Each number is 200 + 20 x the weight over its row's rms, rounded and kept within 0 to 999. Layers, rows and columns count from 0. The size before them is the row's rms in percent of the matrix's.

# k: layer 5 attention key, 320x320, rms 0.0545, rows 182-223, columns 96-127
# q: layer 5 attention query, 320x320, rms 0.0536, rows 183-223, columns 96-127
# v: layer 5 attention value, 320x320, rms 0.0443, rows 160-218, columns 96-127
# o: layer 5 attention output (transposed), 320x320, rms 0.0423, rows 160-217, columns 96-127
k182,129,184,179,195,179,203,201,180,205,214,197,223,188,207,220,203,170,234,200,210,208,231,195,187,202,210,203,188,190,189,188,224,203
q183,112,207,192,185,180,189,184,162,200,199,212,222,190,219,212,204,207,178,224,196,194,251,202,169,207,161,187,197,196,205,179,188,204
k183,124,187,211,202,192,194,179,189,181,206,171,175,192,203,207,168,205,212,207,177,220,193,197,196,239,239,208,182,208,204,207,173,215
q184,110,202,177,203,187,230,199,180,204,190,227,210,192,184,215,220,185,205,218,210,207,201,218,175,198,193,183,198,208,233,190,188,207
k184,117,219,258,185,230,202,237,200,229,204,193,186,199,187,185,203,178,220,197,180,223,207,192,233,201,193,175,151,228,223,195,192,218
q185,109,205,227,187,216,205,205,185,208,201,216,162,215,201,206,170,222,213,204,173,193,201,202,222,209,179,209,192,205,185,175,205,214
k185,119,231,217,197,186,213,203,223,169,216,247,197,200,207,230,206,210,191,211,243,207,229,173,183,220,224,218,216,201,207,204,210,200
q186,117,208,173,206,157,206,169,200,230,170,186,167,210,177,221,173,220,189,216,202,195,231,208,197,195,197,227,178,201,178,183,209,203
k186,118,209,187,162,208,195,207,223,214,175,215,201,207,221,216,212,166,226,208,220,235,222,163,191,202,236,237,192,169,167,185,202,211
q187,116,210,207,195,190,202,258,161,184,193,213,206,225,218,233,227,175,190,222,187,191,195,175,209,188,181,204,207,207,212,203,203,205
k187,116,198,194,197,197,214,217,178,224,238,182,217,217,199,210,173,200,190,197,207,215,196,191,188,227,226,204,216,209,216,216,196,203
q188,112,212,163,195,171,200,232,191,195,180,212,194,238,169,188,214,200,193,184,200,207,197,169,201,170,220,249,173,174,218,217,220,210
k188,125,203,174,203,190,170,225,164,208,180,193,182,202,197,219,228,209,199,254,195,228,197,197,212,206,212,188,204,198,195,202,172,199
q189,111,219,179,224,197,192,187,201,187,211,196,186,208,211,186,198,197,217,217,212,224,204,200,209,197,223,233,208,206,202,217,218,186
k189,122,196,175,199,204,211,211,197,188,196,203,198,216,195,184,229,232,197,194,218,223,184,208,201,188,227,210,206,225,215,220,211,181
q190,114,181,204,221,211,209,185,191,217,195,187,225,214,187,214,234,185,196,200,206,205,215,215,223,163,189,181,195,226,159,186,227,225
k190,120,168,229,182,169,195,180,227,190,186,207,218,168,179,184,198,195,165,198,192,201,188,187,203,168,171,228,207,199,220,201,172,193
q191,113,171,204,214,212,155,191,192,177,202,223,183,215,217,197,161,208,173,205,206,177,212,221,183,202,182,194,218,209,183,202,225,221
k191,119,171,194,184,211,231,191,198,188,208,174,183,196,176,185,240,202,180,213,193,197,202,196,206,219,205,197,212,183,182,200,203,179
v160,093,246,232,233,213,194,198,230,224,197,213,167,149,215,200,214,217,218,199,187,184,194,166,235,213,193,188,179,184,183,193,229,220
o160,094,180,225,162,210,175,232,196,222,217,214,229,185,194,165,175,175,204,204,199,185,225,196,187,208,210,195,188,207,184,196,201,199
v161,091,159,207,193,215,190,198,204,200,194,201,198,218,181,161,209,222,204,205,205,208,181,193,173,204,210,216,196,219,193,195,208,209
o161,092,185,129,172,172,188,183,216,206,205,173,198,188,235,233,201,184,172,177,221,197,212,180,192,227,164,221,180,213,218,201,189,188
v162,092,199,216,171,197,220,191,187,183,202,182,235,228,188,226,188,242,175,198,191,169,169,206,210,174,203,215,199,166,189,215,195,220
o162,101,216,218,260,169,187,206,213,198,215,178,230,223,202,185,204,223,173,179,180,211,173,179,202,201,153,185,191,184,189,190,211,181
v163,085,215,213,224,200,154,215,207,189,208,207,200,174,206,180,199,186,220,211,157,206,239,183,198,170,198,174,197,200,224,234,228,228
o163,094,195,245,159,154,205,224,197,190,193,193,216,162,177,187,202,200,207,194,234,219,205,217,198,202,217,161,203,188,195,170,185,207
v164,095,197,201,187,169,209,191,180,182,222,195,198,185,174,206,171,203,212,200,167,182,225,158,167,208,240,232,231,202,257,200,188,176
o164,098,210,165,167,191,177,193,193,217,188,214,177,188,228,193,224,205,181,174,232,203,219,233,207,178,203,199,202,178,194,193,195,189
v165,110,187,188,192,220,180,201,191,181,213,193,206,168,219,231,217,218,188,213,195,213,211,162,205,189,247,212,192,190,179,179,219,192
o165,110,193,190,212,234,211,213,231,201,181,168,196,213,185,207,244,189,191,183,201,202,180,214,224,205,237,217,194,235,222,195,215,183
v166,095,225,172,163,214,198,176,188,206,201,172,206,183,196,208,244,222,235,202,208,204,216,205,202,234,222,222,185,215,210,194,235,178
o166,096,230,165,166,178,209,195,232,204,223,209,184,227,226,170,196,205,190,197,162,208,177,179,193,203,207,214,208,225,200,205,194,236
v167,094,190,197,223,178,185,196,213,195,218,181,206,213,185,179,216,181,215,210,180,214,169,210,221,194,188,184,237,191,180,196,186,205
o167,100,193,194,190,188,192,181,203,220,195,213,217,203,176,185,189,197,177,231,224,170,187,194,198,170,163,254,190,206,204,171,218,210
v168,094,165,171,189,210,205,225,183,208,182,185,224,210,221,184,228,181,194,242,192,185,181,213,224,192,191,183,167,192,213,175,197,238
o168,097,236,203,205,222,172,200,199,200,229,243,192,214,203,206,182,201,194,148,185,248,212,212,212,228,185,196,207,177,189,230,227,204
v169,091,189,190,146,196,216,196,207,214,213,199,169,227,202,196,226,257,195,205,234,233,179,183,200,192,198,208,205,202,199,190,206,171
o169,088,219,198,197,187,193,187,183,191,183,188,249,229,178,202,200,176,205,196,184,221,218,235,215,241,236,203,185,226,205,190,164,216
v170,096,211,197,182,200,167,160,214,214,214,216,165,188,201,222,219,188,198,213,180,231,187,203,180,210,163,218,189,190,226,185,195,216
o170,093,187,185,205,234,228,218,201,221,189,160,195,179,224,199,160,185,167,169,198,178,213,230,196,192,211,240,197,216,179,200,203,191
v171,106,204,179,214,170,163,215,175,201,194,216,179,195,166,248,220,197,194,221,226,187,177,204,208,198,181,212,220,200,201,214,212,208
o171,105,200,222,186,202,208,172,194,186,195,219,200,200,211,194,152,212,165,164,218,250,204,193,196,206,194,195,229,180,209,204,204,219
v172,098,229,222,215,202,236,191,204,202,222,205,176,211,205,178,214,202,211,191,225,202,191,235,178,182,253,202,200,210,216,191,206,214
o172,099,182,195,170,185,219,182,185,182,198,246,210,176,220,217,180,180,184,220,212,198,196,164,209,193,184,237,186,204,202,194,221,187
v173,097,207,204,201,188,201,213,196,201,230,219,150,223,200,260,194,227,207,180,207,193,178,192,168,192,205,200,243,192,202,203,216,231
o173,096,205,217,178,185,162,199,211,226,160,189,199,192,163,166,212,201,188,223,202,190,201,192,181,152,229,228,166,211,191,183,186,206
v174,097,222,164,194,209,191,195,217,185,219,229,163,170,212,226,222,197,205,168,189,209,210,220,214,227,203,200,173,254,173,158,162,176
o174,096,197,181,166,149,172,207,217,188,157,121,186,209,157,209,210,185,212,201,235,197,240,202,203,205,216,224,204,182,184,211,225,175
v175,089,209,212,210,201,234,208,206,185,181,244,211,191,189,196,216,211,172,185,242,155,203,212,206,222,178,190,175,209,215,204,193,214
o175,095,222,211,227,251,196,196,196,191,211,215,200,157,199,225,200,230,240,184,207,209,200,197,220,205,173,189,214,208,202,184,231,184
v176,096,153,188,194,198,157,218,204,217,179,174,217,204,212,246,223,195,207,195,240,212,159,234,192,212,192,224,216,210,202,203,221,202
o176,095,224,200,201,217,189,184,233,212,195,204,172,191,188,196,202,180,218,203,163,230,204,188,213,198,185,207,198,203,248,189,188,216
v177,091,175,201,201,164,184,181,202,228,203,214,163,183,193,206,180,166,214,201,168,148,178,208,211,216,242,204,167,223,175,226,232,200
o177,089,185,171,166,200,188,211,201,220,193,227,166,254,199,200,179,261,198,194,203,216,180,196,209,179,173,216,225,160,213,201,184,214
v178,095,208,174,192,170,172,219,209,230,222,194,177,210,199,208,212,197,197,189,209,202,241,211,203,204,170,194,207,202,227,181,199,219
o178,105,194,180,215,237,209,221,213,187,205,174,223,207,234,200,188,217,211,178,179,164,190,239,200,179,166,256,201,185,220,202,179,218
v179,090,202,198,216,249,195,200,205,197,219,174,221,181,191,190,203,231,211,196,200,208,205,217,161,171,221,205,170,224,184,231,212,217
o179,089,202,193,183,220,202,188,226,213,185,211,194,198,198,204,191,193,233,227,189,180,182,237,224,190,201,200,240,197,195,223,161,184
v180,097,218,222,178,227,220,185,213,203,258,205,235,179,201,199,190,191,189,218,182,189,199,185,175,187,198,174,219,201,170,200,200,179
o180,102,183,197,183,200,157,217,164,221,209,255,175,165,190,178,201,208,196,193,214,177,164,210,220,203,245,199,196,165,202,163,206,200
v181,093,197,192,135,190,186,214,230,209,190,195,224,225,186,221,210,190,176,161,207,189,203,202,212,203,211,247,253,198,245,190,230,160
o181,104,214,180,233,146,184,215,208,193,208,202,143,231,202,183,209,193,213,243,188,210,207,185,151,164,185,216,217,245,214,189,218,247
v182,094,240,219,205,184,220,174,222,175,200,173,183,170,220,193,181,189,225,210,202,188,214,242,229,159,200,180,145,196,176,202,204,212
o182,101,172,199,217,210,198,230,245,237,185,218,205,215,200,177,223,171,199,179,212,198,200,216,184,241,232,210,213,199,208,185,229,191
v183,093,225,211,222,171,208,195,218,208,210,150,217,213,204,200,203,214,201,180,152,210,210,200,219,192,225,218,215,177,207,186,212,201
o183,095,173,180,187,197,160,187,199,190,203,232,184,209,194,234,211,187,187,213,235,167,200,182,173,218,210,212,203,194,227,220,221,212
v184,100,199,193,135,207,218,164,199,181,184,206,192,188,202,207,181,219,201,172,205,190,205,179,189,227,193,216,188,209,211,182,193,192
o184,102,174,186,192,195,150,200,153,269,202,203,204,228,166,207,201,189,198,199,190,234,209,200,170,208,194,194,210,201,211,188,188,202
v185,089,203,198,171,190,210,231,189,193,211,182,199,206,166,181,169,211,199,221,197,186,201,203,215,208,199,237,198,208,205,189,204,197
o185,099,205,194,188,210,197,166,201,222,196,193,182,174,217,232,217,213,191,229,220,205,226,212,214,178,249,199,195,205,176,216,213,164
v186,096,206,203,223,200,211,205,222,213,180,213,232,189,218,182,223,191,148,208,187,177,192,207,193,207,222,210,186,218,187,196,231,214
o186,099,197,212,166,216,206,234,201,197,181,194,212,223,163,184,219,238,232,195,233,194,192,164,192,187,204,215,193,230,186,206,220,204
v187,092,215,202,195,185,207,190,196,206,194,180,187,211,180,205,251,193,201,175,215,186,208,214,183,192,234,175,186,176,162,204,187,201
o187,101,197,200,205,208,172,210,179,198,203,211,178,199,206,156,185,218,196,155,177,215,188,183,207,221,196,224,220,204,224,182,168,206
v188,091,185,243,194,204,162,187,201,198,219,211,247,230,225,208,194,196,153,148,198,244,186,188,192,180,185,211,203,210,217,192,214,128
o188,092,233,222,230,202,242,192,166,198,188,175,227,161,204,176,204,211,216,254,206,182,183,240,211,223,200,216,205,196,204,206,172,200
v189,095,166,211,198,202,193,229,198,191,163,183,189,175,191,199,190,209,214,194,244,214,224,196,250,242,177,180,215,183,224,179,191,198
o189,095,247,213,237,239,154,188,229,181,178,191,230,175,222,189,197,235,178,202,202,236,187,186,182,209,174,176,184,203,217,201,220,201
v190,087,215,218,207,206,204,193,184,217,236,176,191,199,224,187,197,199,192,231,185,188,192,221,209,186,239,194,190,204,211,177,189,194
o190,094,197,178,205,213,204,218,210,176,217,213,205,201,195,163,191,177,205,199,223,187,260,189,176,185,219,193,220,224,201,209,203,193
v191,097,211,201,209,227,206,210,184,181,199,189,205,211,198,204,209,189,219,232,205,204,228,212,200,224,207,187,214,220,187,231,207,232
o191,096,212,172,228,191,202,195,191,180,204,220,182,196,220,193,193,189,198,154,198,235,172,207,171,204,221,191,188,202,181,153,209,171
q192,111,208,162,222,207,221,179,200,210,200,182,194,187,199,182,191,194,178,188,152,186,211,194,182,242,224,195,185,159,213,207,237,222
k192,107,168,213,200,161,178,206,176,185,200,206,238,214,209,182,219,205,199,197,213,205,180,218,205,194,221,211,216,186,219,228,222,191
q193,124,205,222,204,196,239,175,170,221,244,191,193,198,221,188,185,204,202,216,200,206,142,150,199,219,184,200,208,197,213,173,188,185
k193,113,186,186,189,175,219,213,257,224,201,175,213,172,174,183,196,214,185,158,195,200,211,249,211,183,210,215,216,206,163,202,218,217
q194,118,175,174,177,165,195,175,194,195,178,175,165,196,162,214,174,191,207,186,158,193,191,236,198,213,183,192,190,172,179,167,163,182
k194,110,214,195,214,195,164,229,181,199,160,209,216,183,184,175,232,182,185,200,286,212,183,189,203,209,193,215,189,235,221,193,174,191
q195,104,227,202,186,165,226,219,211,181,210,177,198,226,218,223,206,192,233,202,195,171,187,190,212,201,208,239,187,204,212,209,179,190
k195,109,204,204,226,220,200,194,227,199,147,212,218,162,189,172,216,209,203,184,233,192,230,171,201,205,186,171,174,189,195,197,198,198
q196,108,185,222,212,198,202,189,205,224,165,224,191,202,186,216,198,224,239,184,193,226,201,199,194,209,200,201,180,189,191,230,217,188
k196,104,204,236,216,248,188,201,207,185,218,191,187,249,172,202,170,184,208,217,187,205,195,203,238,178,191,208,201,230,227,207,207,229
q197,120,191,203,201,195,192,174,205,194,193,184,185,195,184,200,181,179,210,237,183,200,206,166,190,230,160,250,173,204,210,224,227,217
k197,121,218,171,214,234,187,197,221,195,199,248,237,231,166,181,219,210,191,159,199,168,184,218,190,168,193,193,183,227,186,208,188,177
q198,112,202,177,186,199,218,218,193,188,211,216,193,206,164,224,208,185,237,211,192,213,198,226,206,181,177,191,200,245,200,211,215,197
k198,111,200,198,217,201,213,233,160,207,194,225,207,169,210,206,186,202,194,176,200,206,192,190,192,194,179,175,183,179,223,153,213,228
q199,113,197,184,191,217,219,201,193,218,203,243,245,195,235,223,220,199,206,212,178,176,223,152,170,216,208,183,204,206,174,189,191,191
k199,113,180,178,225,190,208,207,165,169,215,191,195,231,256,209,204,222,195,204,202,206,191,223,199,186,212,216,208,185,228,192,164,238
q200,111,219,199,207,177,173,235,222,175,176,202,215,227,216,180,191,175,182,188,220,215,210,184,207,200,189,207,174,195,207,191,168,216
k200,110,209,212,197,193,193,201,191,234,223,181,188,215,204,206,197,188,224,185,203,173,171,208,169,189,201,189,233,143,170,222,159,208
q201,120,214,200,180,196,214,180,212,169,223,185,194,235,189,193,196,211,185,228,182,203,182,209,195,238,190,215,200,184,194,210,216,186
k201,108,191,190,218,228,192,226,176,223,171,218,208,159,218,192,186,221,197,189,186,203,232,190,193,223,188,226,228,221,250,224,219,223
q202,117,211,208,179,216,191,210,223,159,205,179,203,178,190,214,193,168,225,218,206,215,169,216,201,213,208,205,218,212,188,182,220,233
k202,109,224,172,194,207,206,181,184,219,189,233,247,198,188,184,200,218,173,190,199,211,220,172,186,190,185,173,203,201,217,240,143,220
q203,107,154,200,195,209,165,183,212,195,216,219,180,173,205,199,190,223,183,180,225,194,208,191,213,212,217,203,209,205,203,204,194,189
k203,110,246,195,206,196,196,226,213,185,194,203,211,211,198,172,197,145,212,204,187,218,177,177,177,175,207,197,186,182,223,197,207,218
q204,114,199,178,204,215,193,183,199,193,203,215,211,184,211,183,206,237,230,201,155,187,227,247,207,152,223,207,194,214,195,200,223,218
k204,110,160,210,223,194,198,196,238,174,232,197,160,262,235,237,216,192,185,202,206,231,219,196,210,207,198,224,210,181,191,177,227,212
q205,118,191,213,190,209,208,202,178,195,209,210,194,216,208,200,198,166,198,231,196,201,193,164,212,184,220,223,185,200,202,172,124,222
k205,112,202,204,207,202,193,153,210,204,194,174,204,208,275,218,225,240,211,195,200,194,176,209,139,231,197,167,176,199,192,233,234,162
q206,108,191,188,200,171,202,211,200,184,212,204,166,229,210,155,184,195,168,203,202,209,209,194,217,182,178,211,196,188,214,233,215,220
k206,108,196,216,213,224,203,193,171,212,206,217,226,159,200,227,218,221,223,196,220,195,217,213,216,238,223,222,206,225,211,204,214,185
q207,110,219,201,213,168,218,181,229,214,215,182,192,197,229,173,211,228,181,192,211,188,212,179,165,235,187,196,202,184,221,229,186,194
k207,110,187,182,198,179,190,208,195,161,179,165,219,217,210,225,187,206,181,199,179,176,209,227,238,197,173,185,201,167,223,216,190,219
q208,116,183,191,224,239,195,205,208,258,174,213,144,191,215,207,210,173,210,237,206,184,162,214,229,195,221,204,179,229,215,180,199,186
k208,113,201,233,176,153,172,175,206,157,214,201,189,212,208,195,201,184,188,160,216,182,228,189,197,223,184,190,204,171,193,202,215,182
q209,102,173,234,222,216,162,164,236,219,170,178,214,207,191,224,176,213,211,196,186,174,186,209,180,203,186,206,174,225,177,207,208,203
k209,103,225,216,193,224,218,203,176,205,218,193,202,228,199,200,230,191,205,210,214,202,210,184,231,174,208,214,216,231,224,167,178,212
q210,119,201,203,171,266,153,183,188,182,204,161,200,193,195,194,209,209,148,185,201,178,169,199,196,215,218,170,216,223,182,194,170,217
k210,111,213,232,217,204,195,207,224,205,199,223,189,221,192,176,185,222,237,214,194,207,228,205,235,177,202,230,204,214,230,181,201,196
q211,118,172,198,182,173,179,209,200,211,209,220,179,192,220,194,176,202,179,186,193,175,159,210,184,150,168,213,195,163,208,209,207,198
k211,116,181,190,227,209,224,177,211,185,203,177,205,198,195,196,190,214,199,181,166,182,235,216,212,206,206,211,169,200,237,175,163,210
q212,129,191,170,214,152,194,201,185,203,226,210,162,183,172,216,199,224,212,205,202,187,239,230,188,188,199,211,198,160,197,220,192,214
k212,108,223,200,191,217,223,193,200,161,197,245,195,212,224,225,174,191,250,194,231,198,213,215,194,207,199,178,225,213,172,178,202,197
q213,115,214,237,151,217,184,215,195,192,178,188,214,230,181,215,217,190,186,180,196,195,171,193,227,190,216,190,213,219,196,193,224,194
k213,108,196,174,193,146,209,198,231,217,229,203,178,198,213,182,190,209,194,216,193,201,209,180,200,163,179,203,191,213,181,186,184,196
q214,107,213,201,201,242,157,191,181,189,187,202,202,233,189,190,190,179,188,194,199,213,205,205,219,197,171,226,216,180,210,193,218,205
k214,107,229,205,204,212,251,219,203,224,228,205,229,187,197,195,229,233,208,200,192,189,181,216,217,178,215,194,217,199,207,223,225,186
q215,127,200,202,201,216,222,197,193,174,202,175,161,194,193,233,174,177,211,228,225,246,176,207,208,191,202,212,188,185,190,178,194,203
k215,106,182,224,207,235,205,192,214,184,168,193,218,231,198,233,191,217,177,193,206,186,193,186,214,195,188,195,195,236,192,212,197,234
q216,110,193,163,235,187,181,195,201,188,187,170,165,214,203,218,235,194,226,190,235,210,198,240,171,195,229,182,191,180,210,194,222,235
k216,112,184,201,194,189,220,204,229,222,192,222,211,236,180,180,168,171,219,182,153,235,196,184,197,208,171,193,204,186,174,197,207,204
q217,108,185,190,230,206,214,218,183,223,197,185,192,206,183,204,225,145,189,196,218,216,193,175,195,223,139,185,208,184,206,178,168,204
k217,104,195,190,188,211,217,216,199,154,219,190,174,225,192,192,198,206,182,229,207,183,216,216,216,184,256,205,191,208,203,194,240,193
q218,107,211,236,199,226,204,213,225,192,223,203,204,214,217,223,207,190,211,208,217,208,198,175,169,214,210,181,218,192,180,173,218,216
k218,108,180,190,204,207,196,181,192,175,194,177,187,203,207,192,189,145,190,222,155,206,237,234,212,192,218,185,208,193,197,203,236,189
q219,115,241,199,182,206,213,232,225,221,179,213,211,183,220,156,209,225,214,164,200,226,190,212,203,184,235,206,219,178,200,207,165,212
k219,108,185,193,200,168,210,186,184,206,194,219,212,203,184,204,207,204,177,246,190,186,211,205,239,198,188,174,169,173,194,204,203,217
q220,107,201,211,204,214,203,251,188,207,182,180,173,184,187,210,199,203,204,201,240,225,176,211,190,184,205,196,226,186,185,187,173,230
k220,109,169,203,188,164,219,165,194,195,213,253,224,171,207,214,162,190,190,183,186,199,192,183,193,241,209,186,145,159,214,187,210,207
q221,114,198,208,192,174,157,189,184,251,222,171,235,190,236,214,220,224,212,202,191,172,199,203,185,244,188,203,224,204,227,224,210,181
k221,095,205,197,224,189,188,212,206,191,173,202,180,194,196,189,196,193,212,176,208,181,205,191,201,159,235,206,194,182,196,215,160,192
q222,119,234,202,201,194,230,199,180,223,194,219,217,182,223,196,196,194,214,224,222,207,187,205,165,201,210,217,190,176,213,241,191,208
k222,111,177,220,227,216,170,228,213,208,198,231,197,234,235,222,146,197,177,197,184,215,197,218,192,178,219,220,193,149,181,198,207,195
q223,106,209,199,239,192,233,223,184,224,171,191,187,186,206,234,235,228,176,194,182,184,184,191,236,182,221,219,196,179,199,230,204,202
k223,102,182,200,191,222,174,210,226,210,181,225,236,210,196,162,190,162,169,229,193,175,239,211,165,182,175,180,183,222,233,193,228,187
v192,114,175,200,220,231,195,205,197,188,191,174,179,232,194,156,213,218,177,207,181,205,195,155,237,181,178,187,206,189,219,233,219,212
o192,110,191,204,192,174,224,211,204,197,176,217,218,199,221,263,211,213,222,199,180,200,198,224,203,227,251,212,190,226,179,163,177,190
v193,109,210,203,214,176,188,219,208,153,203,218,195,216,177,230,246,184,160,201,196,170,218,238,192,199,168,158,203,235,218,187,217,218
o193,104,184,176,190,228,261,203,185,212,200,182,215,184,214,175,172,209,230,216,181,249,203,200,213,172,239,180,201,187,200,174,182,208
v194,109,184,220,170,260,224,221,180,242,209,194,182,241,197,184,193,198,198,206,196,259,209,175,195,167,153,182,199,207,191,203,194,175
o194,103,223,186,210,194,170,168,195,184,209,178,211,161,141,190,176,201,200,173,219,143,218,206,224,231,263,237,213,213,193,194,167,216
v195,125,240,198,234,230,222,184,197,220,200,195,176,192,196,189,207,173,183,202,191,194,219,200,188,219,217,208,174,184,200,206,220,182
o195,113,185,206,185,197,185,242,199,180,214,191,229,201,197,193,160,197,209,207,213,160,142,195,233,197,196,179,242,177,176,215,233,209
v196,120,200,245,207,220,200,212,191,189,161,219,243,180,213,210,219,200,198,197,232,187,224,215,216,162,191,225,204,219,197,216,193,213
o196,123,189,180,201,190,207,190,211,197,231,220,155,184,145,193,160,198,193,179,150,205,195,206,180,243,220,189,177,184,191,187,204,205
v197,116,175,202,204,168,187,151,182,216,197,199,198,239,213,198,206,199,229,230,180,183,203,230,178,171,173,205,238,196,189,185,187,214
o197,114,214,202,211,226,186,215,240,192,210,180,232,140,213,213,219,199,155,176,212,193,201,177,234,224,227,197,185,205,194,244,206,192
v198,127,213,204,236,193,191,218,225,198,205,236,209,249,228,219,199,214,197,180,207,191,201,202,195,216,235,178,207,199,192,225,220,188
o198,126,195,222,205,176,236,196,192,210,218,186,184,197,178,159,194,234,199,215,179,211,208,195,197,189,211,217,186,225,214,169,169,198
v199,106,182,213,168,201,217,206,223,216,180,185,208,192,187,232,217,229,171,222,211,217,201,172,181,190,158,216,209,196,203,218,200,188
o199,107,213,195,223,188,217,174,229,201,189,210,248,208,221,178,177,171,192,177,173,206,171,208,214,223,207,226,218,194,170,158,167,212
v200,113,214,216,224,220,204,220,179,214,195,226,165,230,218,175,216,218,199,227,224,156,230,157,222,161,184,188,183,190,216,187,171,197
o200,109,218,188,199,168,154,185,202,171,216,186,203,177,206,198,172,233,212,195,182,253,199,232,212,243,202,192,200,217,188,218,212,220
v201,109,227,243,221,223,201,221,190,222,173,195,201,191,204,193,209,205,186,151,196,202,202,196,205,185,157,180,222,188,221,215,242,196
o201,110,185,195,185,172,196,228,182,175,200,222,228,194,229,185,192,211,190,197,212,220,211,195,208,195,212,208,237,211,207,195,186,173
v202,110,198,173,186,175,201,221,209,182,195,191,206,197,188,165,195,203,171,162,160,194,206,202,166,189,190,211,194,211,205,217,224,231
o202,107,208,223,191,217,208,187,187,203,201,166,204,207,179,229,229,172,185,197,211,192,207,212,223,206,206,169,194,212,212,189,186,192
v203,119,170,195,240,173,202,192,223,221,189,185,219,157,218,217,212,236,205,180,187,157,183,192,218,198,207,231,199,227,175,202,172,199
o203,117,216,210,190,252,180,216,185,201,176,227,167,238,178,203,195,176,198,205,180,232,211,206,206,237,201,185,191,185,217,204,190,218
v204,114,220,219,190,180,190,164,197,220,221,194,186,243,197,245,212,221,215,186,194,224,214,169,201,170,213,164,221,184,189,187,229,200
o204,111,199,179,209,201,206,230,205,187,228,220,217,173,229,213,198,179,233,211,247,174,189,201,230,234,206,234,170,230,238,223,187,188
v205,109,199,158,183,181,214,215,211,205,203,223,216,173,202,221,220,190,214,203,197,192,157,220,215,159,219,181,176,172,239,194,188,227
o205,108,202,223,219,208,182,166,196,187,190,156,206,209,179,176,203,196,183,191,234,205,251,224,207,229,209,215,203,202,153,238,201,186
v206,117,191,183,186,213,169,180,201,191,226,194,221,162,195,203,195,200,186,199,185,218,194,191,184,193,218,220,196,217,213,232,196,174
o206,114,184,205,171,191,218,172,209,207,198,177,218,230,224,185,197,197,198,211,176,187,212,207,202,213,180,194,215,202,197,159,200,221
v207,108,180,190,219,214,196,173,225,204,208,187,191,197,154,186,236,181,194,191,202,226,259,222,204,181,221,203,200,164,197,210,239,210
o207,110,193,227,200,159,179,218,190,191,162,164,219,207,232,202,178,225,219,221,211,145,182,227,204,187,227,221,188,250,222,150,172,180
v208,135,219,162,217,190,180,195,175,204,213,214,190,209,200,218,208,199,207,188,205,210,222,165,212,212,222,186,232,209,197,166,184,194
o208,126,183,201,176,188,208,201,196,165,224,200,200,189,230,188,186,219,217,190,203,252,199,197,218,150,194,195,208,215,218,206,231,206
v209,116,193,192,187,196,202,211,183,167,201,198,201,257,191,196,199,172,144,179,229,244,212,220,216,199,185,173,226,187,202,202,227,221
o209,108,206,206,195,172,216,236,202,230,218,220,212,197,190,198,226,206,226,230,240,203,183,173,202,182,237,200,189,205,172,221,179,223
v210,119,208,223,180,211,201,190,190,192,229,217,191,199,207,205,204,212,210,237,169,217,156,190,221,198,203,192,207,189,201,163,265,199
o210,116,200,198,223,198,227,216,208,221,185,211,190,213,214,182,226,229,197,165,245,185,236,207,194,183,202,195,204,226,172,210,152,195
v211,119,198,229,186,176,179,190,191,181,213,207,197,202,206,210,192,176,218,210,169,214,222,202,186,199,209,207,211,176,210,196,204,212
o211,109,193,196,245,236,234,240,193,208,249,223,209,222,212,162,216,219,213,172,242,195,159,190,203,234,204,170,212,202,206,194,251,172
v212,129,179,194,219,203,169,186,201,195,206,157,224,198,167,201,215,175,214,209,203,196,184,220,176,199,174,209,194,214,221,208,230,169
o212,126,185,203,150,204,225,186,200,223,166,211,170,219,241,195,219,219,185,220,180,209,214,224,180,161,197,196,199,164,210,194,167,202
v213,114,233,187,198,190,166,203,170,189,198,185,184,204,194,191,236,189,198,231,170,202,148,188,219,182,157,211,189,225,199,219,193,219
o213,117,178,171,223,228,221,184,212,220,184,179,204,207,197,207,221,187,204,168,188,217,203,226,214,183,202,193,197,206,201,196,219,189
v214,116,204,231,184,176,179,217,191,204,216,219,219,221,185,185,184,208,189,216,228,189,212,186,172,207,182,194,212,178,204,186,181,187
o214,116,186,165,184,145,209,204,226,200,225,177,166,210,185,207,210,186,207,202,217,197,212,246,217,195,219,198,174,217,208,197,227,222
v215,125,208,201,253,214,188,205,219,184,181,204,211,166,166,233,180,231,179,192,182,192,195,171,236,238,216,180,196,198,187,215,238,226
o215,125,210,199,197,214,186,204,175,220,208,206,202,225,242,170,191,176,208,185,221,199,207,218,190,193,174,206,235,187,216,177,170,196
v216,116,206,204,206,210,223,178,205,184,157,234,193,163,222,207,164,166,218,222,178,252,207,187,168,192,159,175,209,169,213,239,271,196
o216,111,191,192,215,196,191,212,191,194,217,202,220,212,219,207,213,231,177,176,207,186,174,205,206,197,226,204,218,203,204,193,166,213
v217,134,208,227,189,225,184,211,191,202,192,198,209,211,186,216,206,183,203,210,213,207,187,198,231,194,201,226,206,184,187,191,203,253
o217,136,183,196,182,195,225,194,217,187,188,182,209,145,182,206,213,199,207,213,199,219,225,207,191,220,217,222,201,187,220,182,187,153
v218,122,181,218,227,220,216,179,174,207,159,202,195,186,195,206,200,206,163,237,222,184,214,212,197,239,206,191,168,189,191,225,162,176